config.toml
num_hidden_layers = 14
hidden_size = 256
num_key_value_heads = 8
intermediate_size = 1024
bias = "none"
extras = ["capped logits"]
init_std_down = 0.00244
optimizer = "soap_variant"
warmup_steps = 72
batch_tokens = 262144
max_seq_len = 1024
doc_mask = true
train_tokens = 903400000
max_steps = 3447
dataset = "wikipedia_en"
Each number is 200 + 30 x the weight over its row's rms, rounded and kept within 0 to 999. Layers, rows and columns count from 0. The size before them is the row's rms in percent of the matrix's.

# k: layer 11 attention key, 512x256, rms 0.24, rows 54-63, columns 128-255
# q: layer 11 attention query, 512x256, rms 0.246, rows 55-63, columns 128-255
# v: layer 11 attention value, 512x256, rms 0.376, rows 0-17, columns 128-255
# o: layer 11 attention output (transposed), 512x256, rms 0.343, rows 0-16, columns 128-255
k54,137,133,251,164,139,230,178,231,150,220,200,139,209,212,193,214,152,207,276,226,192,234,159,201,161,217,188,204,159,216,197,155,203,206,211,216,186,204,196,224,206,237,150,216,183,217,222,155,186,218,213,195,163,235,179,195,224,239,150,197,232,245,203,177,164,169,192,223,215,230,221,222,214,161,246,187,179,184,145,205,133,186,196,215,204,201,225,202,235,227,202,220,242,246,179,198,209,180,162,165,228,220,198,186,217,142,187,304,244,209,227,200,232,184,216,173,218,209,194,192,217,206,214,166,197,209,219,161,161
q55,111,199,199,194,212,239,215,169,268,182,201,226,135,197,172,181,128,193,158,238,195,214,243,199,186,198,185,168,193,248,234,153,167,229,215,244,202,206,203,201,225,234,192,158,174,241,179,227,159,245,148,195,225,183,192,201,150,217,216,166,178,138,170,208,173,193,222,198,203,175,170,178,207,165,206,203,219,161,173,165,216,270,253,173,201,187,205,181,167,222,189,153,235,203,193,204,245,193,163,187,191,195,222,209,232,191,173,173,218,199,178,215,221,211,190,245,227,209,221,212,145,210,140,218,232,201,193,254,144
k55,114,223,182,251,239,206,219,214,238,227,209,245,222,211,142,170,160,157,200,255,222,159,218,213,191,157,210,203,210,209,234,248,158,198,169,183,185,172,209,213,224,227,149,208,222,204,203,229,170,193,176,244,198,199,224,154,134,233,189,190,208,156,169,215,186,227,213,250,188,193,221,171,161,162,218,211,248,188,207,212,213,215,247,158,190,149,219,179,159,241,207,196,178,193,264,181,231,283,171,205,153,206,162,159,190,247,202,153,190,146,204,202,239,200,177,231,200,173,180,184,237,140,176,213,279,200,204,188,188
q56,124,226,206,207,213,201,242,224,220,212,148,163,139,222,213,209,142,164,212,239,208,131,173,124,230,183,213,190,159,227,213,180,189,141,229,201,210,177,142,219,232,178,207,198,224,248,176,227,186,256,172,200,251,187,228,186,267,140,182,160,234,237,165,213,213,175,210,223,198,218,236,193,217,209,138,228,202,217,152,211,195,212,183,217,230,212,176,163,235,211,238,193,254,194,190,202,231,164,219,167,221,188,241,211,167,158,205,146,190,228,207,206,212,254,210,180,206,229,259,225,200,143,196,148,182,219,213,148,174
k56,126,185,212,246,174,182,248,164,191,190,187,222,195,215,208,162,136,185,223,278,227,147,182,162,203,163,188,229,199,161,201,202,192,225,246,180,220,154,190,176,183,205,220,227,232,231,219,201,128,172,181,173,244,230,248,179,150,168,161,162,190,193,196,177,195,257,207,166,187,197,225,164,201,183,187,156,211,251,177,237,161,169,281,148,224,236,147,159,192,190,189,205,207,189,182,174,190,208,140,175,235,211,194,204,191,197,195,171,194,180,169,167,196,260,218,210,195,240,243,218,182,135,140,220,185,213,160,212,238
q57,127,185,223,172,176,213,181,197,213,226,193,210,235,193,207,240,201,285,155,199,194,224,207,195,222,204,154,181,183,218,174,188,236,185,216,170,193,192,238,223,223,244,190,183,138,160,236,251,248,214,175,168,218,205,239,182,228,256,197,159,206,206,174,202,214,207,223,162,185,182,227,216,191,252,159,194,248,191,189,218,251,203,214,187,181,197,150,204,171,154,266,220,156,222,220,151,206,142,212,239,227,186,253,235,161,198,176,226,194,233,206,211,161,197,212,280,216,238,197,219,153,260,256,201,169,177,175,195,227
k57,123,209,209,202,225,206,203,208,273,234,207,234,183,199,167,205,200,242,208,201,231,310,141,216,234,216,182,189,203,218,188,148,234,149,163,185,206,202,188,227,199,238,228,182,184,200,193,197,214,169,166,180,203,187,170,221,233,233,230,182,230,164,213,204,201,211,224,154,186,203,146,188,214,234,218,203,234,235,215,147,170,215,153,263,194,163,235,232,184,265,188,170,258,224,158,270,225,185,181,218,208,199,200,162,202,201,141,211,207,171,231,231,180,176,203,225,241,243,136,218,200,220,173,238,182,177,220,205,173
q58,120,192,217,228,233,182,214,170,145,228,214,144,195,198,207,210,185,168,187,186,202,194,172,138,184,255,240,196,209,204,213,201,199,236,185,177,228,135,173,223,175,156,229,214,227,214,199,152,189,198,156,238,235,185,174,179,196,165,217,165,149,199,217,196,187,257,223,140,173,223,221,154,215,252,196,187,223,187,162,174,178,249,196,265,181,211,153,195,241,209,204,195,212,162,250,258,232,203,258,202,197,167,238,201,175,209,187,235,222,266,172,224,216,177,199,199,194,190,194,212,192,121,193,223,144,233,252,178,160
k58,130,216,134,219,183,220,211,176,235,193,269,180,190,226,269,176,233,203,185,187,215,184,228,147,190,194,190,279,249,209,235,194,205,202,187,226,276,197,221,202,177,193,190,221,181,168,206,160,229,221,170,223,168,194,205,232,199,152,213,214,213,233,173,184,236,249,207,191,229,272,207,235,183,201,162,208,195,212,167,174,148,278,177,220,187,222,122,215,190,146,196,198,141,176,224,185,204,251,261,176,168,192,203,175,198,244,216,220,190,176,208,180,218,209,223,132,182,185,182,103,200,221,210,232,236,225,208,183,190
q59,112,180,233,240,211,179,111,215,220,237,191,218,168,275,125,118,179,173,205,245,212,192,170,183,200,167,261,150,236,189,222,211,183,179,166,248,177,221,175,247,221,220,175,189,174,206,226,198,163,176,154,217,184,205,211,169,198,173,145,231,174,197,223,198,251,229,165,238,187,213,224,171,190,205,178,238,199,177,207,192,196,179,170,208,226,193,184,230,219,225,207,162,202,207,163,241,206,222,239,199,187,203,155,198,231,194,201,227,185,215,194,213,155,213,185,243,254,194,211,175,211,169,217,250,178,211,221,253,182
k59,124,206,191,222,176,160,162,187,174,172,224,197,177,218,134,135,199,191,189,227,222,185,203,210,224,193,229,181,162,212,215,250,225,165,205,234,236,218,239,197,190,216,245,196,223,175,257,218,247,226,191,201,240,191,235,196,196,168,204,203,205,185,185,216,211,199,188,183,217,209,227,163,202,193,216,222,274,187,249,158,205,201,157,162,223,193,211,214,196,198,225,175,170,187,137,201,223,203,213,212,186,210,184,221,174,204,239,178,260,248,170,229,204,216,196,191,188,160,201,178,187,156,200,192,236,217,225,207,214
q60,112,186,191,208,183,170,227,219,235,188,203,245,227,170,176,231,211,177,208,180,197,229,162,218,199,161,236,202,177,174,166,179,156,215,225,188,181,180,262,187,213,202,165,221,258,221,230,223,196,174,254,133,183,175,204,155,277,211,164,248,188,149,177,224,212,231,166,244,210,191,204,150,195,182,177,208,180,224,156,222,140,196,242,224,202,218,190,230,211,207,201,196,210,209,195,212,215,162,187,208,187,227,170,174,176,249,230,188,224,201,190,214,158,181,180,255,189,193,199,191,229,208,241,215,226,143,193,184,236
k60,117,145,207,201,239,239,181,200,195,209,222,246,169,217,232,214,217,245,152,159,209,231,141,195,184,182,263,197,212,208,249,184,212,184,214,246,216,190,172,205,207,201,193,207,217,168,240,230,226,177,261,182,218,197,241,221,231,201,168,203,230,235,207,254,203,225,199,281,199,208,198,141,188,199,139,232,197,241,205,200,149,182,219,231,184,168,155,198,212,204,227,218,160,247,269,183,247,194,209,223,211,221,154,223,187,213,154,157,263,195,210,242,203,174,137,244,198,210,158,206,210,175,168,204,251,147,264,231,161
q61,115,199,198,207,169,201,269,191,235,219,225,153,179,205,170,177,193,213,182,180,191,242,128,171,145,217,220,194,176,194,150,151,163,202,218,149,186,243,216,184,225,212,163,171,194,217,179,218,250,147,206,206,192,187,174,189,177,230,242,241,227,201,124,201,130,177,220,174,203,160,224,225,191,208,210,174,161,201,178,219,180,197,200,201,190,189,231,187,162,188,205,219,205,182,156,203,167,220,184,186,244,161,106,188,177,187,188,243,208,137,230,216,230,134,170,180,222,240,220,163,211,182,207,175,159,220,192,206,176
k61,118,240,165,213,257,177,222,235,203,208,218,173,218,144,214,203,259,197,198,176,209,170,185,200,173,211,209,182,225,176,201,223,202,186,267,220,233,224,200,200,211,210,229,176,212,229,232,220,223,165,227,247,188,178,227,183,187,148,223,194,196,181,169,227,217,250,215,149,176,218,221,238,217,200,205,184,147,207,205,213,165,159,164,167,215,200,186,227,193,213,203,244,158,145,222,209,145,216,139,246,209,218,210,228,177,233,198,205,221,161,198,193,189,194,154,186,144,204,256,178,203,115,169,207,199,241,211,149,236
q62,118,214,190,200,255,234,190,275,221,179,174,197,256,193,178,204,178,193,199,159,286,204,181,194,173,231,179,159,199,237,150,237,171,165,233,175,144,155,196,192,221,171,232,175,269,241,220,177,201,185,203,166,199,231,184,160,208,179,169,191,244,224,194,178,225,204,183,251,215,244,188,214,212,206,194,186,206,195,204,233,178,181,148,251,257,199,256,214,196,147,152,192,237,223,171,175,174,222,166,191,114,194,238,180,238,211,176,139,201,165,215,205,198,222,202,181,215,218,178,231,166,156,159,172,204,162,232,172,161
k62,116,238,241,175,242,149,185,242,170,184,232,174,236,143,153,228,219,195,228,183,204,174,206,159,198,160,196,181,202,226,210,176,209,182,206,188,205,135,196,209,168,167,263,236,214,265,186,204,209,186,193,160,179,214,239,162,168,188,227,196,229,191,172,200,214,254,210,230,188,235,177,217,184,215,200,180,215,211,231,194,183,180,200,215,231,237,155,229,191,147,224,180,156,223,243,219,219,197,196,212,149,265,209,248,150,230,207,186,171,210,174,173,208,245,159,213,155,250,194,207,209,193,226,150,208,181,213,177,201
q63,114,178,186,189,209,167,200,148,183,237,138,161,238,238,208,231,177,178,188,175,202,211,264,204,250,232,201,226,172,236,215,199,192,162,292,173,226,218,205,169,190,211,157,230,227,191,153,227,246,220,204,192,162,141,175,182,233,136,260,192,155,281,188,193,159,209,218,219,223,183,260,169,164,187,208,231,172,160,207,202,245,173,205,172,216,162,201,117,161,129,190,226,278,176,177,153,234,207,190,177,205,223,212,212,197,178,145,173,209,263,207,211,217,215,174,221,177,192,198,188,228,217,217,195,220,246,217,206,226
k63,119,213,143,227,206,175,230,180,270,182,144,168,151,249,221,164,153,148,190,168,174,220,228,217,186,221,245,189,215,195,230,213,166,144,199,158,153,200,168,172,231,224,163,236,197,138,206,183,215,179,240,154,207,214,184,232,219,241,207,232,181,224,172,185,267,180,192,186,172,197,174,170,219,209,207,203,201,162,204,215,219,156,176,191,219,161,147,208,224,220,200,204,269,188,182,195,181,206,229,238,231,242,196,234,224,267,189,224,226,150,216,189,177,158,191,179,188,268,166,210,293,217,236,225,211,189,251,172,211
v0,118,236,180,195,209,162,205,213,205,166,218,228,199,222,173,231,197,151,158,155,240,186,204,221,165,211,204,154,193,210,166,211,166,182,182,187,237,202,260,222,182,236,139,212,178,210,230,258,206,211,152,176,258,242,169,183,197,166,169,195,213,239,246,245,216,150,180,184,143,180,223,201,201,184,196,233,186,223,177,212,251,212,153,165,224,197,223,221,145,175,262,235,231,216,231,236,220,273,196,275,255,158,221,158,177,261,208,156,178,220,161,206,208,228,217,199,256,188,185,209,204,205,189,189,141,184,217,194,186
o0,111,202,178,177,207,232,222,180,237,229,225,206,207,169,163,175,225,224,197,191,187,250,231,177,217,188,117,203,231,204,206,191,200,227,190,232,201,200,223,161,228,244,181,271,192,200,150,229,155,228,187,172,219,191,182,266,201,225,182,209,212,208,219,218,240,192,209,215,201,214,142,153,144,232,213,251,186,242,233,191,262,211,240,222,180,234,210,180,246,174,218,161,208,230,220,227,184,168,228,209,179,257,168,170,228,137,189,151,162,188,163,191,173,219,225,240,215,198,189,184,167,186,251,204,174,218,203,173,252
v1,125,223,200,208,173,204,218,174,209,192,244,178,219,204,228,203,188,252,193,238,190,199,264,212,202,186,229,153,191,171,163,224,155,206,220,236,235,207,216,239,196,147,185,186,176,181,193,170,175,169,204,214,194,156,184,192,199,307,127,213,209,214,156,184,153,156,192,201,196,237,201,159,212,249,223,238,213,181,161,179,199,166,223,189,181,163,227,185,201,162,205,180,241,195,173,181,210,230,222,155,164,209,211,169,205,210,145,187,172,211,197,236,189,225,190,193,156,184,231,223,218,208,217,160,243,221,207,181,203
o1,116,212,155,151,205,202,204,222,190,217,197,154,135,165,252,213,227,234,251,194,249,172,236,220,229,166,219,227,131,214,211,196,249,174,215,202,214,147,181,205,218,161,198,186,222,153,195,197,218,140,178,239,202,203,204,202,229,202,222,156,217,234,219,192,213,157,239,162,186,183,209,227,183,198,175,201,250,217,157,222,149,229,204,166,235,141,196,176,131,174,195,219,202,201,172,92,231,234,183,144,213,201,211,233,184,195,187,186,243,266,169,174,177,202,179,159,185,181,196,231,189,217,212,183,264,205,226,238,213
v2,114,207,135,286,237,164,200,167,247,245,168,213,188,198,185,189,214,174,171,216,176,235,192,196,174,155,211,197,199,199,178,235,254,148,201,226,237,161,188,193,209,167,254,180,199,201,183,178,190,158,208,205,206,235,153,153,202,254,199,157,182,239,157,167,223,196,238,189,230,172,172,270,216,177,221,196,137,193,223,188,162,181,185,224,246,212,211,139,139,230,154,185,222,167,255,186,227,240,174,214,185,263,225,212,186,219,219,189,211,216,181,181,194,196,234,181,173,210,246,220,168,193,247,223,244,206,212,195,156
o2,106,189,260,215,200,178,193,180,238,191,189,213,225,175,229,253,158,219,139,195,197,212,193,145,217,220,264,177,181,198,134,202,177,247,202,233,180,186,218,256,202,169,222,183,244,157,163,207,165,173,191,157,185,175,218,197,223,168,169,182,197,195,203,177,188,264,194,203,221,159,224,172,161,204,178,204,210,197,198,221,236,196,163,141,190,222,260,146,210,203,138,154,196,220,220,204,242,241,211,193,196,174,151,206,176,192,207,209,265,148,219,190,196,177,245,173,179,237,227,195,177,218,218,185,245,230,138,222,140
v3,116,199,197,176,193,186,172,189,180,205,210,184,122,178,204,197,210,191,273,257,188,224,238,212,153,227,215,126,200,221,196,211,202,180,179,225,242,179,187,177,235,229,184,193,143,186,175,155,219,241,206,207,175,210,182,185,204,256,207,157,273,221,223,196,231,262,257,219,185,183,181,218,174,227,203,192,207,191,173,198,153,161,192,206,191,171,255,208,198,226,250,245,173,163,209,233,297,233,187,190,152,218,175,160,165,193,268,156,193,150,220,223,229,175,195,216,213,200,177,201,182,164,210,190,188,154,238,154,191
o3,112,237,220,197,176,181,245,233,217,138,207,179,194,169,162,197,221,187,178,196,179,241,213,249,186,179,205,198,168,206,177,214,211,191,151,188,219,200,182,210,223,149,152,157,191,205,192,229,207,206,156,195,172,181,205,265,172,198,211,208,241,180,283,212,200,197,189,174,192,215,220,210,197,190,214,207,218,211,249,253,161,201,198,187,217,104,196,185,226,161,227,159,260,184,254,236,195,239,229,197,216,209,176,196,239,277,264,211,197,203,207,195,182,247,222,227,153,156,205,280,156,162,161,261,238,198,171,162,209
v4,119,199,212,253,198,214,167,199,190,192,248,212,185,138,167,169,285,198,189,191,162,185,176,207,180,202,214,177,146,239,168,215,161,169,110,206,183,217,191,225,221,200,195,163,179,202,159,251,225,188,214,259,195,191,230,195,259,209,213,174,148,174,172,198,227,229,220,159,204,174,189,170,240,208,213,170,217,161,201,214,141,181,187,206,204,236,171,258,268,185,136,233,183,209,217,168,204,205,175,201,143,220,230,180,178,170,183,209,173,177,175,180,209,229,205,224,217,185,177,164,212,214,252,137,230,199,240,203,231
o4,111,253,213,196,211,177,152,207,187,241,208,178,172,146,204,213,194,160,234,202,193,235,222,238,216,229,214,206,238,229,168,215,182,227,169,183,168,200,222,196,261,151,185,170,206,189,193,183,161,159,156,194,248,190,183,184,248,235,175,226,161,231,133,198,275,198,194,188,222,223,236,242,255,208,167,179,164,210,178,220,208,167,231,195,200,212,225,216,193,177,160,196,217,207,180,217,158,203,246,240,254,209,200,238,226,158,261,231,182,162,190,181,187,211,189,213,188,209,198,194,132,194,224,147,182,218,198,191,166
v5,122,247,164,179,218,204,187,194,201,226,183,174,221,195,193,194,257,202,232,191,199,196,187,216,184,213,206,247,231,252,137,218,193,171,240,256,183,263,165,169,181,259,190,201,228,153,232,177,176,198,220,222,180,212,173,167,167,220,225,180,209,224,152,213,206,217,173,123,228,253,218,151,218,265,194,188,189,209,187,190,182,200,165,221,206,198,182,234,162,189,197,199,252,227,172,207,170,220,172,233,129,214,209,224,158,223,179,125,164,163,215,198,159,186,183,190,232,179,247,304,177,192,195,181,156,218,209,214,164
o5,113,227,222,230,161,224,199,151,196,219,222,182,185,230,258,190,206,164,223,165,190,174,150,202,237,218,180,243,212,188,204,206,202,219,163,231,127,168,208,275,209,208,204,162,248,214,189,161,150,225,230,159,202,194,175,202,216,230,182,174,184,212,185,226,204,205,205,175,184,168,227,228,135,238,160,178,216,234,198,184,165,228,219,220,226,203,164,192,249,160,185,233,236,204,250,182,164,162,164,195,138,167,263,213,203,249,194,192,187,234,210,197,165,217,178,170,216,220,212,255,252,220,202,171,180,199,188,158,189
v6,101,134,157,161,200,191,179,161,211,176,274,156,166,178,227,147,203,204,226,142,248,206,198,189,180,234,218,136,215,212,222,202,199,222,207,222,255,238,231,164,173,212,204,231,180,165,176,197,272,210,201,158,239,159,178,187,218,190,191,139,176,148,214,213,207,195,234,224,179,223,223,185,214,217,129,223,169,183,225,217,168,210,181,188,166,192,216,191,261,207,217,203,217,158,179,223,230,215,273,141,166,167,190,170,155,191,242,226,163,174,226,196,148,201,160,170,279,204,265,203,185,222,206,158,215,193,204,194,224
o6,100,275,209,175,231,217,205,158,225,238,221,238,201,226,196,200,216,248,253,249,207,169,171,177,238,150,136,197,249,223,144,202,177,176,195,173,217,202,223,170,138,154,206,186,200,176,240,224,191,167,168,190,187,220,175,198,201,259,207,170,236,170,236,234,154,246,186,167,232,190,203,196,186,185,169,185,233,182,191,195,240,196,182,166,169,184,134,185,212,185,168,210,195,168,130,195,196,190,192,144,222,195,188,204,197,221,208,233,200,165,183,241,178,195,192,231,172,189,219,239,169,152,160,198,239,207,215,201,224
v7,116,190,157,181,204,161,230,238,241,262,237,198,205,217,156,240,201,238,217,161,118,136,172,197,177,223,269,200,146,231,209,214,205,171,175,187,200,132,223,159,245,216,173,198,208,182,218,226,222,127,261,239,187,191,216,179,156,230,174,163,178,192,194,177,178,194,213,170,199,211,249,250,191,185,221,233,208,188,157,210,219,199,204,170,171,171,176,207,175,195,205,230,219,272,195,137,209,217,180,256,219,281,156,190,187,204,203,234,175,217,169,196,160,159,189,223,199,201,148,224,223,227,118,210,179,243,189,205,172
o7,104,141,182,204,233,150,239,243,210,242,201,125,193,225,223,192,177,179,214,187,188,157,210,194,199,261,171,137,183,193,161,211,221,211,178,143,193,195,206,230,215,212,167,232,191,209,205,184,240,177,199,214,188,234,167,232,200,208,211,201,218,225,199,225,188,256,220,200,178,167,203,246,181,203,226,255,248,253,229,196,261,170,210,222,179,221,249,196,217,192,227,223,225,270,154,171,213,171,237,157,157,211,191,204,249,210,210,220,251,231,186,213,202,176,180,203,223,181,175,196,249,235,203,192,141,186,182,221,214
v8,125,229,235,278,211,220,210,260,238,208,197,216,236,196,172,171,161,218,143,245,272,198,176,174,191,183,238,164,176,188,151,169,200,199,204,168,235,227,208,181,188,169,155,178,185,216,215,229,161,200,188,218,149,214,208,204,195,221,234,137,211,212,219,215,190,160,230,225,190,176,182,206,244,197,172,255,144,203,213,199,205,153,215,163,144,161,248,217,184,181,238,219,208,205,201,193,178,245,257,250,205,181,265,161,185,196,160,190,170,212,247,235,202,186,241,203,172,204,166,197,184,193,219,184,164,149,202,233,153
o8,118,191,162,248,242,140,195,210,183,207,194,151,218,205,218,187,228,201,223,208,175,234,199,177,214,180,234,216,185,216,280,197,241,215,172,170,163,207,181,181,171,278,207,195,183,211,206,212,204,273,161,154,212,202,232,222,219,229,148,187,206,193,248,175,155,216,203,198,260,172,215,191,193,185,250,231,202,154,206,207,157,230,212,172,158,225,175,216,193,208,154,188,199,171,198,168,176,202,239,220,256,171,172,185,244,240,205,197,248,215,175,193,203,220,212,231,239,230,215,184,238,160,305,196,213,224,206,213,193
v9,114,177,169,227,226,212,153,158,211,153,196,192,136,218,205,230,178,193,204,149,217,191,227,238,204,183,265,238,168,244,210,254,221,217,197,230,219,229,212,265,166,236,210,153,200,209,246,199,218,202,242,194,201,208,175,199,166,132,182,198,178,224,242,217,169,180,192,164,220,201,164,245,204,193,196,219,258,236,152,176,189,208,169,220,144,218,190,187,273,201,149,205,248,158,159,201,181,222,222,140,206,186,174,211,191,260,166,226,167,201,247,240,245,199,203,210,229,206,224,257,236,180,184,212,225,168,143,192,229
o9,109,173,196,174,192,197,176,197,199,192,203,163,195,219,161,179,192,155,197,214,263,151,261,231,239,206,166,223,184,245,194,220,224,228,205,216,173,227,162,205,233,173,138,179,175,223,150,185,219,219,169,235,174,185,225,173,228,176,220,187,142,213,201,257,180,195,229,183,206,171,191,192,143,186,207,230,215,202,179,160,152,122,240,202,190,181,166,237,226,234,194,217,193,180,229,187,212,190,234,248,197,225,193,185,216,131,235,190,226,167,230,163,224,193,189,225,191,260,177,215,179,210,216,207,237,226,220,215,251
v10,112,230,177,211,226,180,221,181,185,237,161,181,203,178,252,124,173,204,216,177,165,208,211,202,208,206,159,210,188,269,156,209,229,198,138,238,122,250,191,177,233,218,224,165,172,214,199,213,149,210,172,217,215,170,197,212,156,221,202,195,201,211,221,175,227,215,163,196,214,179,197,183,150,219,188,187,236,207,240,207,156,201,182,191,228,188,153,241,194,197,229,193,206,129,224,237,172,180,161,240,191,141,194,165,236,232,228,212,202,163,247,184,238,157,195,235,156,236,235,213,220,225,191,219,205,252,197,200,240
o10,105,186,194,197,186,158,184,169,212,194,195,184,177,172,194,215,225,230,175,209,208,188,189,237,179,188,223,167,226,189,163,123,216,197,182,200,192,203,252,190,218,176,235,212,193,190,264,161,274,245,234,265,116,201,278,194,219,190,156,156,207,216,213,209,246,209,182,223,208,204,168,208,168,200,234,122,199,220,247,197,190,181,185,199,212,169,213,200,214,245,171,231,215,177,178,192,244,165,203,218,214,142,219,185,222,228,197,199,152,185,202,194,176,211,150,227,188,191,169,209,161,262,274,194,226,196,227,234,234
v11,114,226,168,231,206,222,203,182,194,204,189,176,258,192,174,138,188,173,193,201,202,201,211,171,203,201,204,149,184,229,153,184,181,183,230,204,228,224,210,154,170,160,219,177,180,140,163,196,165,213,160,192,184,240,215,141,157,222,231,207,252,214,286,170,196,213,188,279,172,191,213,195,228,234,247,244,241,189,188,195,173,197,205,203,191,236,203,171,157,214,244,243,196,155,260,156,202,201,227,187,222,234,236,241,163,202,233,229,196,198,186,209,200,219,186,222,209,150,184,174,183,178,225,209,262,178,163,211,173
o11,105,186,184,202,222,247,241,198,222,186,213,207,266,217,186,189,170,218,201,226,210,200,265,202,177,192,174,265,196,186,229,181,184,181,191,227,150,140,182,207,132,198,198,207,210,177,204,175,239,209,168,220,168,224,232,229,189,221,226,175,221,157,186,218,196,257,239,266,204,240,198,136,181,190,219,187,186,181,230,206,150,206,143,158,232,185,282,194,160,235,110,179,225,231,168,221,212,212,221,236,143,236,216,224,186,197,219,213,189,253,171,194,248,196,195,183,238,198,165,183,232,219,214,192,250,173,183,181,195
v12,124,199,220,184,200,167,235,270,246,190,169,158,199,190,186,224,233,222,185,176,274,217,201,168,267,237,173,230,245,164,249,176,203,209,218,223,216,207,220,171,233,209,158,189,172,242,210,181,203,226,181,209,157,189,226,224,184,247,216,185,192,223,218,168,203,223,206,165,264,168,167,244,213,277,186,242,226,145,236,115,196,184,240,246,212,189,166,207,196,163,237,146,233,150,195,176,184,225,210,224,191,175,180,241,172,207,193,252,164,223,201,249,203,144,243,161,206,194,220,199,211,231,215,211,220,215,210,165,166
o12,116,161,205,184,176,174,243,176,276,240,185,197,169,214,232,221,202,179,180,192,154,206,189,224,237,187,261,191,180,230,222,198,161,214,187,185,192,163,217,238,174,144,244,210,217,246,197,258,198,209,234,241,204,187,188,167,196,189,203,205,244,198,178,203,239,216,213,102,229,216,281,194,201,216,181,225,187,154,140,172,208,181,190,225,185,259,244,193,207,187,152,171,224,205,199,154,174,204,186,219,227,158,186,203,236,213,162,221,202,199,211,217,189,141,153,213,226,185,147,150,230,216,194,178,205,180,210,227,245
v13,115,210,267,231,161,167,217,160,210,213,155,185,215,208,168,212,232,230,203,218,212,241,149,171,183,202,236,153,212,211,256,217,197,241,221,205,241,177,241,203,185,122,170,234,195,180,144,227,242,181,147,195,200,201,213,166,200,189,173,187,187,157,165,260,216,216,211,239,173,172,220,201,198,233,265,195,282,187,213,209,269,191,232,261,203,238,204,187,192,201,199,158,161,157,220,164,200,251,205,167,219,185,189,202,198,230,195,207,201,188,182,191,193,188,203,209,252,186,209,203,177,185,224,185,212,229,235,198,184
o13,106,255,233,157,289,193,259,250,246,220,244,229,214,217,215,209,213,179,175,198,203,203,237,192,206,204,195,234,187,181,257,237,250,224,142,213,155,234,266,207,215,201,137,256,219,183,126,222,183,162,211,216,203,234,190,240,168,225,226,207,184,169,166,217,150,167,208,209,175,213,234,206,212,217,180,178,197,202,209,153,187,159,164,195,192,191,264,242,170,219,170,210,172,169,205,204,190,230,187,178,237,193,194,190,155,214,199,163,193,222,192,208,185,183,195,210,210,232,252,245,198,222,189,189,183,246,181,171,241
v14,118,189,255,175,213,194,234,259,179,186,180,231,204,234,216,204,227,220,168,234,192,152,119,146,223,219,182,207,205,217,172,150,225,211,246,176,171,193,190,204,198,262,137,211,215,192,187,157,228,204,150,164,214,205,237,236,214,150,241,215,182,209,203,249,205,186,197,135,193,195,199,149,185,196,163,186,213,145,208,212,218,210,229,214,221,221,195,209,167,201,216,252,164,220,231,202,250,166,204,177,205,209,224,186,162,199,198,189,183,219,200,238,191,218,219,226,176,142,165,198,225,200,186,147,213,192,181,154,223
o14,109,152,185,198,173,212,167,212,190,252,205,218,224,221,190,187,162,193,183,252,193,188,198,206,204,209,164,217,225,208,256,226,236,173,218,213,232,212,158,209,170,203,172,214,195,193,280,205,192,214,207,173,280,186,172,184,182,152,182,260,205,219,206,214,196,166,224,211,190,264,237,243,192,242,199,205,216,161,209,190,207,184,178,197,212,174,245,174,135,183,192,237,260,183,183,155,241,159,157,173,200,205,218,214,231,222,215,196,211,252,218,149,202,184,197,242,175,214,158,135,207,181,168,199,208,165,245,174,255
v15,108,243,158,178,196,192,219,201,234,236,251,206,191,200,243,233,228,199,205,226,154,234,190,193,162,192,217,215,265,205,252,158,248,174,204,238,195,140,152,172,162,140,208,191,234,179,193,220,134,192,188,230,164,165,226,180,239,246,216,159,255,273,192,219,209,210,200,129,184,260,228,210,166,193,202,216,191,208,259,249,214,233,180,217,176,177,192,189,159,231,206,173,201,163,269,205,159,196,194,167,241,185,195,174,198,239,204,174,209,217,206,195,185,190,217,236,128,190,259,178,192,187,211,209,200,141,216,243,209
o15,101,266,215,229,218,156,206,207,208,227,163,183,197,198,211,221,230,191,174,130,240,148,159,145,218,156,151,169,218,177,235,179,223,236,208,198,229,164,205,159,170,140,235,214,207,203,252,179,168,160,153,193,238,118,156,199,218,230,188,161,252,204,243,206,224,222,176,235,198,239,177,199,190,192,158,140,148,169,263,168,212,229,205,176,175,242,242,196,260,190,192,206,212,169,236,214,220,153,169,181,162,198,209,227,188,190,187,175,230,181,210,212,210,151,213,203,197,205,141,217,180,192,196,237,263,173,198,218,191
v16,127,185,235,203,217,140,166,227,196,214,212,223,211,145,183,188,188,236,198,194,222,198,157,212,184,179,184,243,203,195,242,165,182,196,213,265,235,222,201,230,207,247,204,165,223,166,183,179,222,238,251,251,231,204,172,188,180,213,116,203,186,169,215,246,185,140,195,221,184,179,195,223,170,153,221,176,181,223,204,225,162,210,212,211,204,224,222,196,224,191,228,217,192,165,203,226,243,179,216,127,210,198,247,207,204,196,145,224,243,232,186,272,247,194,195,202,186,206,180,198,205,189,212,169,213,238,137,202,230
o16,113,162,259,210,157,194,186,210,209,188,184,223,181,201,231,119,137,304,207,231,203,206,169,229,197,202,209,182,195,221,211,245,192,173,230,145,214,215,213,227,196,249,188,171,222,179,195,262,183,187,153,213,198,184,190,235,228,211,180,227,206,222,182,198,218,213,200,203,150,204,190,236,195,217,185,186,172,169,181,284,188,192,170,169,192,264,186,186,181,223,216,189,181,191,208,166,242,208,187,186,228,193,218,224,135,225,182,220,196,172,236,202,230,171,188,153,206,203,214,179,181,164,187,194,209,170,201,196,264
v17,116,251,203,232,208,162,154,199,183,200,196,208,157,201,192,168,165,214,180,203,240,201,171,157,162,212,164,215,195,171,217,202,203,237,192,194,131,245,186,220,235,239,221,176,237,189,190,187,233,246,209,206,233,217,295,236,183,164,194,279,178,205,183,205,180,243,180,242,244,151,179,168,198,139,187,186,166,164,195,205,190,170,174,205,196,227,232,180,202,195,214,222,149,219,244,205,205,151,178,188,182,183,204,177,225,167,167,241,160,205,216,204,168,196,189,165,231,150,172,255,212,258,217,201,210,220,218,178,174